Part of a small language model's weights.
Training: 670M tokens, 9968 steps.
Each number is 128 + 32 x the weight over its row's rms, rounded and kept within 0 to 255. Layers, rows and columns count from 0. The size above them is the row's rms in percent of the matrix's.

# layer 3 attention value, 320x320, rms 0.0565, rows 43-63, columns 192-255
size [ 96  94 100 103  98  98  97 104  99  99 100 104  97 103  99  97 103  94 106  98  99]
[[100  80 204 116 114 122  99 170 113 118 156 119  80 164 120 196 171 134 144  66  87 120 155  25  91 110 186 165  98 143 133 131 100 122 116 171 156 156 127 130 143 207 186 130 127  98 173 121  86 113 139  93 167 126 128 144  74  63 181 128 114 121 115 128]
 [ 95 136 159  87 140  80 132 125 126 149  89  93 207 152 137 184 185 122 136 112 121 115  82  94 132  74  99 124 102 136 156  77 144 122 118  87 110 124 167 109 138 173 112 174 146  96  99 112 112 109 144 206 116 140 123 168 163 117 116 146 156 134 122  63]
 [130 105 147  90 187  91 148 175 150 117 185  86 153 163  81 108  92 153 172  56 136 118 157  84 172 157 115 115 170  95 119 149  73 109 147 137 117 104 150 129 115  82 143 102 140 138 192 155 116 141 127 172 134 150 134 141 174 146  67  91 138  61  92 108]
 [130  77 163 112 113  90 129 157 103 118 128 144 159 128 144 135 110 153 182 102 125 103  83 150 106 125  89 143  98 157  90 111 137 112 169 157 153  79 137 159 103 104 142 153  93  90 163 137 100 138 156 160 173 181  85 121  77 111  29  69 150 126 122 165]
 [125 109 172 146 132 101 104 186 134 130 175 117 185 157 101 164 101 106  67 213 101 128 136 138 117  85 103 174 122 166 129  91 101  99 129 146 154 132 120 121 147 122 166  63 112 160  84 112 149 131 164 150 162 137 139 112 143  98 109 144 146 159 106 126]
 [155 122 124 142  48 125 100 122 157 165 144 136  86 133 107 115 123 119 108 100 127 160 162 171  93  83  97 131 145 180 148 117 125  91  96 101 179 112 178  78 129 108 161  94 100  85 144 144  57 140 105  80 192 137 189 136 159 105 120 111 125 155 130 153]
 [155 149 109 142 132 125  97 179 147 127 205 147 116 149 156 121 155  62 120 120 127 157 185 152 111  91 184 160 100 139  68 109 102  49 161 110 100 136 115 145 125  45  94 137 110  99 191 120 137 123  39 126 136 134 147  94 152 113 192 137  95 133 144 127]
 [106 160 236 164  53 162 152 148  89 146 110 100 129 134 133 162 156 158 112 147  71 204 109 161  99  99 174 151 105 141 157 152 205 130 162 147 137  91 162  77 105  98 121  80 145  94 149  74 180  96 163 127 118  96 116 105 159 156 120 136 213 132 154  95]
 [107 108 126 107 182 157  88 145 112 167 145 161 131 116 111 117 167 112  98  81 118 119 149 124 129 142 181 145 124 158 177 133 143 133  68 137 135 158 100 192 131 140 133 110 135 121  23 140 117 125 150 151 189 128 155 124 126  88 120 134 159 128 137  42]
 [ 76 119 148 127 164 152  49  78 142  66  99 153 116  95 130 108 103 146 127 193 158 163 105 100 114  94 101 167 120  97 167  78 112 112 139 104 114 123 134 151 160 132 196 154 211 129 112 146 152  64 128 156 163 139 123 125 162  73 121  88  97 142  82 104]
 [202 155 159 121 159 156 104 148  86  89 121 145 125 131  89 154 159 203 131 141  69 139  96 144 130 103 208 188  73 132 142 167 154 110  87 161 101 167 148 152 137 154  98 117 100 157 100 111 130 120 164 156  87 117 109 109  78 118 125 140  76 124  92  82]
 [132 140  87 131  96 142 113 153  53 113 132 144 200 149 140 154 123 182 152 131 124  92 147 126 143 126  57 112 138 108 105 132 109 130 134 146  78 172 163 168 132 192  96 162 134 128 131 118 127 117 159 115  99  75 167 161 153 232 131 157 145 100  91  47]
 [174 114 147 106 164 167 124 128 168  91 130 112 115  92 176  92  85 130  83  97  92  57  94 130 106  58 121 103  97 120 113 120 112 145 111  87  98 167  73  81 144  45 126  97 163  92 129 131 127 149 121 124 163 156 152  96 155  72 138 183 148 139 125 143]
 [103 147  70  89 158 115 175 155  96  88 173  91 128  82 121 105 109 116 172 131 179 181 191 126 178 148 138  97 106 159 143 140 119 114 159 140 145 140  77 120 131 128 145 111 143 111  81 146 126 100 149 158 106 133 140 123 148 161  99 104 126 167 107 129]
 [ 73 130  86 122 123 139 156  92 194 113 139 151 115 146 155 157 139 161  83 122 147 109 119 171 136 124 218 108 134  87 118 138 147 134  89 138 108 139 161 126 104 148 177 108 181  93 142 136  61 180 160 142 152 133 106  70  68 158  90 172 125 139 134 121]
 [ 97 117 167 132 105 101 107 110  57 183 159 110 119 118 144 184 137  85 153  85 163 146  95 118  85 118 206 157 105  64  86 132  99 150 188 108 154 136 117  70 165 109 114 132 161 128 175 125  97 144 147 200 102 136 177 164 135 124  88 147 138 153 121 134]
 [137 102 133 120 113 117  66 191 179 127 186 100 134  84  65 149  92 165 140 166  70 124 162 135 175  57 109 163 149 197 142 110  56 136  82 152  87 106 124 113 123 130 143 142  85 155 177  80 146  64 153  98 187 165 119 179  96 168 161 122 155 150 171 100]
 [ 91 140 119 102 125 179 127 150 134 100 126 160  64 130 146 121  97  93  66 134  92 129 144 186 128 172 145 130 131  65 144 114  76  97 147 182 101 188 165 124 150 137 175 105 120 131  91 122  76 127 130 185  62 184 119  95 159 148 109  95 190 178 150 120]
 [177 104 134  73 132  63  62 101 106 159 115 104 157 147 178 122 150 148 152   5 103 146 140 127 117 138 171 139 107 112 139 110 108 116 130  99  60 157  69 147  88 142 116 159 147 106 110 101 157  96 132  92 136  84 133 101 146  90 140 197 139 171 147 147]
 [130 168 151 114 176 153 144 147 174  83 139  86 156 141 152 135 121  86 105  96 179 128  99 110 166 147 117 121  86 106 167 105 105  89 118  91  48 133 104 111 138 126 153 124 129 127  78  82  79 123 157 252 114 181 132 131 150 141 144 130 135 143 120 104]
 [ 94  94 158  97 117 191 152 103 185 123 125  76 160 160 102 125 138 125 112  79 147 149 113 201 137 108 159 135 144  95 138 173 182  85 109 133 145 122 142 109 137 156 185  85 206 142 120 182 106 208 117  94  98  84 102 124  92 125 126 162 106  56  99 163]]
# layer 3 attention output (transposed), 320x320, rms 0.0759, rows 43-63, columns 192-255
size [ 96  89  96  97  98  94  90 100  91  95  93  94  95 102  90  96  93  93 102  98  95]
[[109 110 118 159  98 117 124  59 175 115 156 154 117 136 145 104 109 114 118 116 119 131  84 185 139 167 142  67 162 100  91 151 153 138 144 112  80 108 166  74  99  74 144 115 143 169 150  90 114 190 172  98 111 100  97 145 135 144  96 162 129 117 146 185]
 [147  90  97  92 118 126 131 146 111 137 149 150 133 141 138  91  91 118  81 135 119 152 109 123 178 160 109 142 162 135 134 134  76 109 128 116 111 115 159 135 133  94 132 101 171 145  98  94 158 106 118 148 103 104 118 143 130 135 173 111 153 112 109 140]
 [100 130  80 108  97 127  73 134 132 123  78 159  89 159 144 123  67  65 158 145 168 165 132 184 100  76 168 162 103 113 124 105 113  89 151  99 114  82 129 121 149 118 156 158 152 185 132 174 122 129 146 135 125 168 153 158 135  85 124 121 103  98 118  85]
 [173 154 117  99 166 103 140 149 170 112  63  75  83  98  80 116 118 121 114 185  71 180 161 163 154 153 193 186  82 108 188 121 122 144 134 116 171 163 158  72 191 158 155 128 182 180 134 116 150  98  67  73 119 124 178 129 129 175 135 152 149 132  88 149]
 [ 95  99 104 145  62 231 147  61 149 137  76  86 106 166 132 150 162  96 110 104 126 134 143  91 141 173 146  79  66 168  78 119 168 149 193 120  92 104 144 107 111 136 110 178 136 123 165  88 157 143 137 161  95 149 103 105 152 119 168 142 124 102 148  79]
 [140  99 214  97 217  70 117 148 154 117 191 128 120 114 132 132 150 138 124  62 195 102  94 125 127  50 103 165 147 122 153 103 177 146 192 154 135 127  96 171 103 119  78 210 149 139 119 113 150 148 152 177  79 159  97 125 114 130 155 100 113  91 143 136]
 [ 54 145 156 191 166 176 174  94  97 129  88 131 110 131 145 115  84 135 123 115 134 123  80  98 131 182 153 106 134 112 133 149 214 152  94 149 124 126 188 122  56 161 135 101 106 146 107 163  88 161 184  91 140 114 130 130 131  92 136 177  92 116 125 108]
 [117  88  88 118 155 144 104  86 143 101 200 144 126 125 138 112  81  95 159  90 133 142 149 125 173 125  86 140 182 153 130 115 135  93 110 153 124 196  74  97 163 148 109 132 145 145 133 205 120 156 106  70  99 129 163 151 136 141 127 103  92 159 102 163]
 [120 158 155 177 180 175 213 152 113 122 104  93 117  97 155 133  91 104 166 131 126 120 132 162 102 130 109  73  76 141  95 147 146 174 143 147 102 125 105 131 108  79 156  47 170 118 202  99 107 182  67 124  70 118 136 130 148 149 166 150 118 126 176 137]
 [160 223 160 164 145 165 152 164 143 197 128 133 118 123  85 153 144 167 124 156 163 143 169  76 117 150 120 122 110  59 149 188  72 131 100 173 142  79  98 112 145 128  66 108  99 119 134 121 160 113 170 153 106  89 143 165 144 169  80 148 132  91 152 167]
 [115 112  65 125 164 119 171  99 149 208 163  90  80 133 114 123 154 115 181 103 115 172 149 167 135 101 129  45 212  96  98 128 133 136 160 169 135 116 127 100  96 138  77 216 190 138 131  74  79 156  93 162 134 149 170  95 158 161 108 125 130 163 128 170]
 [118  67  63 129 193 140 150  93 138 136 109 166 113  90 103 102 151 179 158 192 163 158 202 141 112 162 125 130 141 117 163 125 144 123 118 135 122 128 126 111  90  66 114 130  54 137 107 166  91 122 102 161 100  67 161 115 110 162 112 160  78 141 164 144]
 [104  78 114 125 139 114 173 162  91 133 102 166 106  99  88 131  17 156 160 121 187 153 142  99 184 110  81 143 119 146  81 126 143 120 149 116 137 121 130 120 115 150 162 140 125 108  86  51 118  82 189  48 141 120 105 148 133  81  66 107 144  91  78 122]
 [168 101 136 124 170 118  86  82 147  86  66  98 165 117 123 153  56 167 162 156 106 137 146 153 114  99  86 131 151  71  57 108 155 135 106  87 139  93  92  82 115  92  98 179 147 128 152 172 125 119 116 109 158 124 127 129 130  89 100  94 144 111 129 144]
 [165 137 115 124 137 152 151 143  64 153  73 127  88 108 132 101 140 109 128  98 135 101 124 142 129 136  88 135 168 140  89 198 115 170 155  67  52 170 111 194 104 161 102  75 115  90  80 150 238 174  88 116 174 148 102 129 144 109 104 125 147 129 153  81]
 [137 112 116  65  59 135 177 139 166 105 179 111  38 146 132  64  97 146 145 116 113 129 136 171 245  99  23 125 120 140 153 136 112 105  72  85  96 181 142 117 111 202 179 126 145  95 160 101  85 149  89 150 133 118  75 112  51 127 174 134 128 148  98 126]
 [102 168 157 120  77 135  60  68  31 110 113 177 115 102 136 152 141 131 145 138 161 117 139  75 147 137 146 140  99 180 162 147 182  84 131  55 158 163 128 160 152 133 127 112 113 130 157 105 125 162  87 105  84 130 127  44 103 154 158 119 142 142 157 138]
 [135 139 108 111 178 110  75 117  90 131 111  95 134 176 134  49 149 127 144  95 152 145 131 119 185  96 104  98 126  95 142 160 141 122  60  93 160  58  54 111 106 124  97 130 150 105 204 128 161 149 141 149 160 113 127  95 129  97 114 132 107 168 174 140]
 [ 71 125 131 163 157 175 199 106 177  26 144 141 120 153  86 139 127 149 133 130 175 145 164 130 131  87  71 176  97 109 109 187 123 124 175 130 168 103  77 136 160  63 116 106 109  73 155 149 139 152  69 159 110 106 241 139 196 119 167 126 163  87 116 130]
 [107  83 108 130 160 156  92 129  98  99 136 156 120 111  90 118 143 187 143 114  85 146 177 175 109 149  62  86 115 121 105 162 105 176 144 130 151 137 101 114 150 115 121 119 122 116 186 122 150 103  80 108 144 134 140 128 137  94  89 176  87  69 153 145]
 [142 169  97 139 108 127 143  97 114  97 105 199 109 104 121 123 125 215 104 160 114  68 109  52 105 135 153 115 114 154  74 126  86  96  46 172  90 146  68 186 189 112  68 200 160 168 122  59 172 120 110 212 129 108 148 159 204 106 147 111 180 166 122 127]]
# layer 3 attention query, 320x320, rms 0.0727, rows 64-67, columns 192-255
size [ 76  76  81  89]
[[ 85 130 207  95 172 155 107 114 156 184 172 113 150 146 185 100 137  74 104 185 159 107 101 174 162 135 125 120 145 104 123 167 110  60 168 143 100 118 167 163 145 124 154 124  93 120 106 150 102 112 128  96 163 112 124 100 108 174 141 124 135 146 110 112]
 [116 173  79 165 154 118 176 123 145  75 156 107 158 109  51 127 137  96  97 125 119 152 142  79  87 145 110 141  93 142 137 173 139 127 124  98 194 119 165 115 141 128  89 156 152  87 127  76 169  88 125 165 179  96 123 135 126 123 140  90 167 122 147 129]
 [ 88 216 121 152 149 100 179 144  88 108 121 132 149 143  67 187 115  86  82 112  86 179 136 192 125 169 161 112 172 135 148 208  94 161 187 102 135 147 186 129  93  89 115 221 148  95  97 214  87  48 148  96  96 149 101 145  83 114 193  91 129 103 163 101]
 [175 176 127 169 118 166 147  98 118 143 126 142 143 134 118 101  64 108  80 141  99 175 124 119 114 124 116 139 140 133 148 168 145 130 109 112  82 122 147 128 157 163  85 200 167 181 137 145 154  65  60 103 119 150 105 145 106 141  79  79 119 163 177 153]]
# layer 3 attention key, 320x320, rms 0.0755, rows 64-66, columns 192-255
size [ 73  78  83]
[[ 99 161  84 155  98 138  93 137 105 152 106 175  83 113 127 128 146 152 153 167 118 142  89 137 117 113 159 107 106 165  88 115 129 128 152 170 128 177  58 141  84 146 149 147 148 119 144 149 166 141 106  76  76 142 123 195 194 138 103  61 108 140 162 105]
 [132 106 164  76 133  77 124  92 180 111 122 126 103 199 132 110 133  91  65 128 144 171 172  83 143 146 117 167 105 114 104 147 118 159 105 162  91 120 118 135 152 165 152  92 134 200 121 123  66 133  76 147 137  77 102  90  97 140 121 127  88 133 135  91]
 [146  89 123 134 189 144  64 135 130  95 172 128  69  89 169 129  89 130  57 128 114 151  92 111 141 108 119  91 104 158  82  82 186 111 118 169  94 123  71 137 180 158 165 112 136 108  89 115  87 134  68 158 192 140 120 136 135 172 130 167 128 142 145 138]]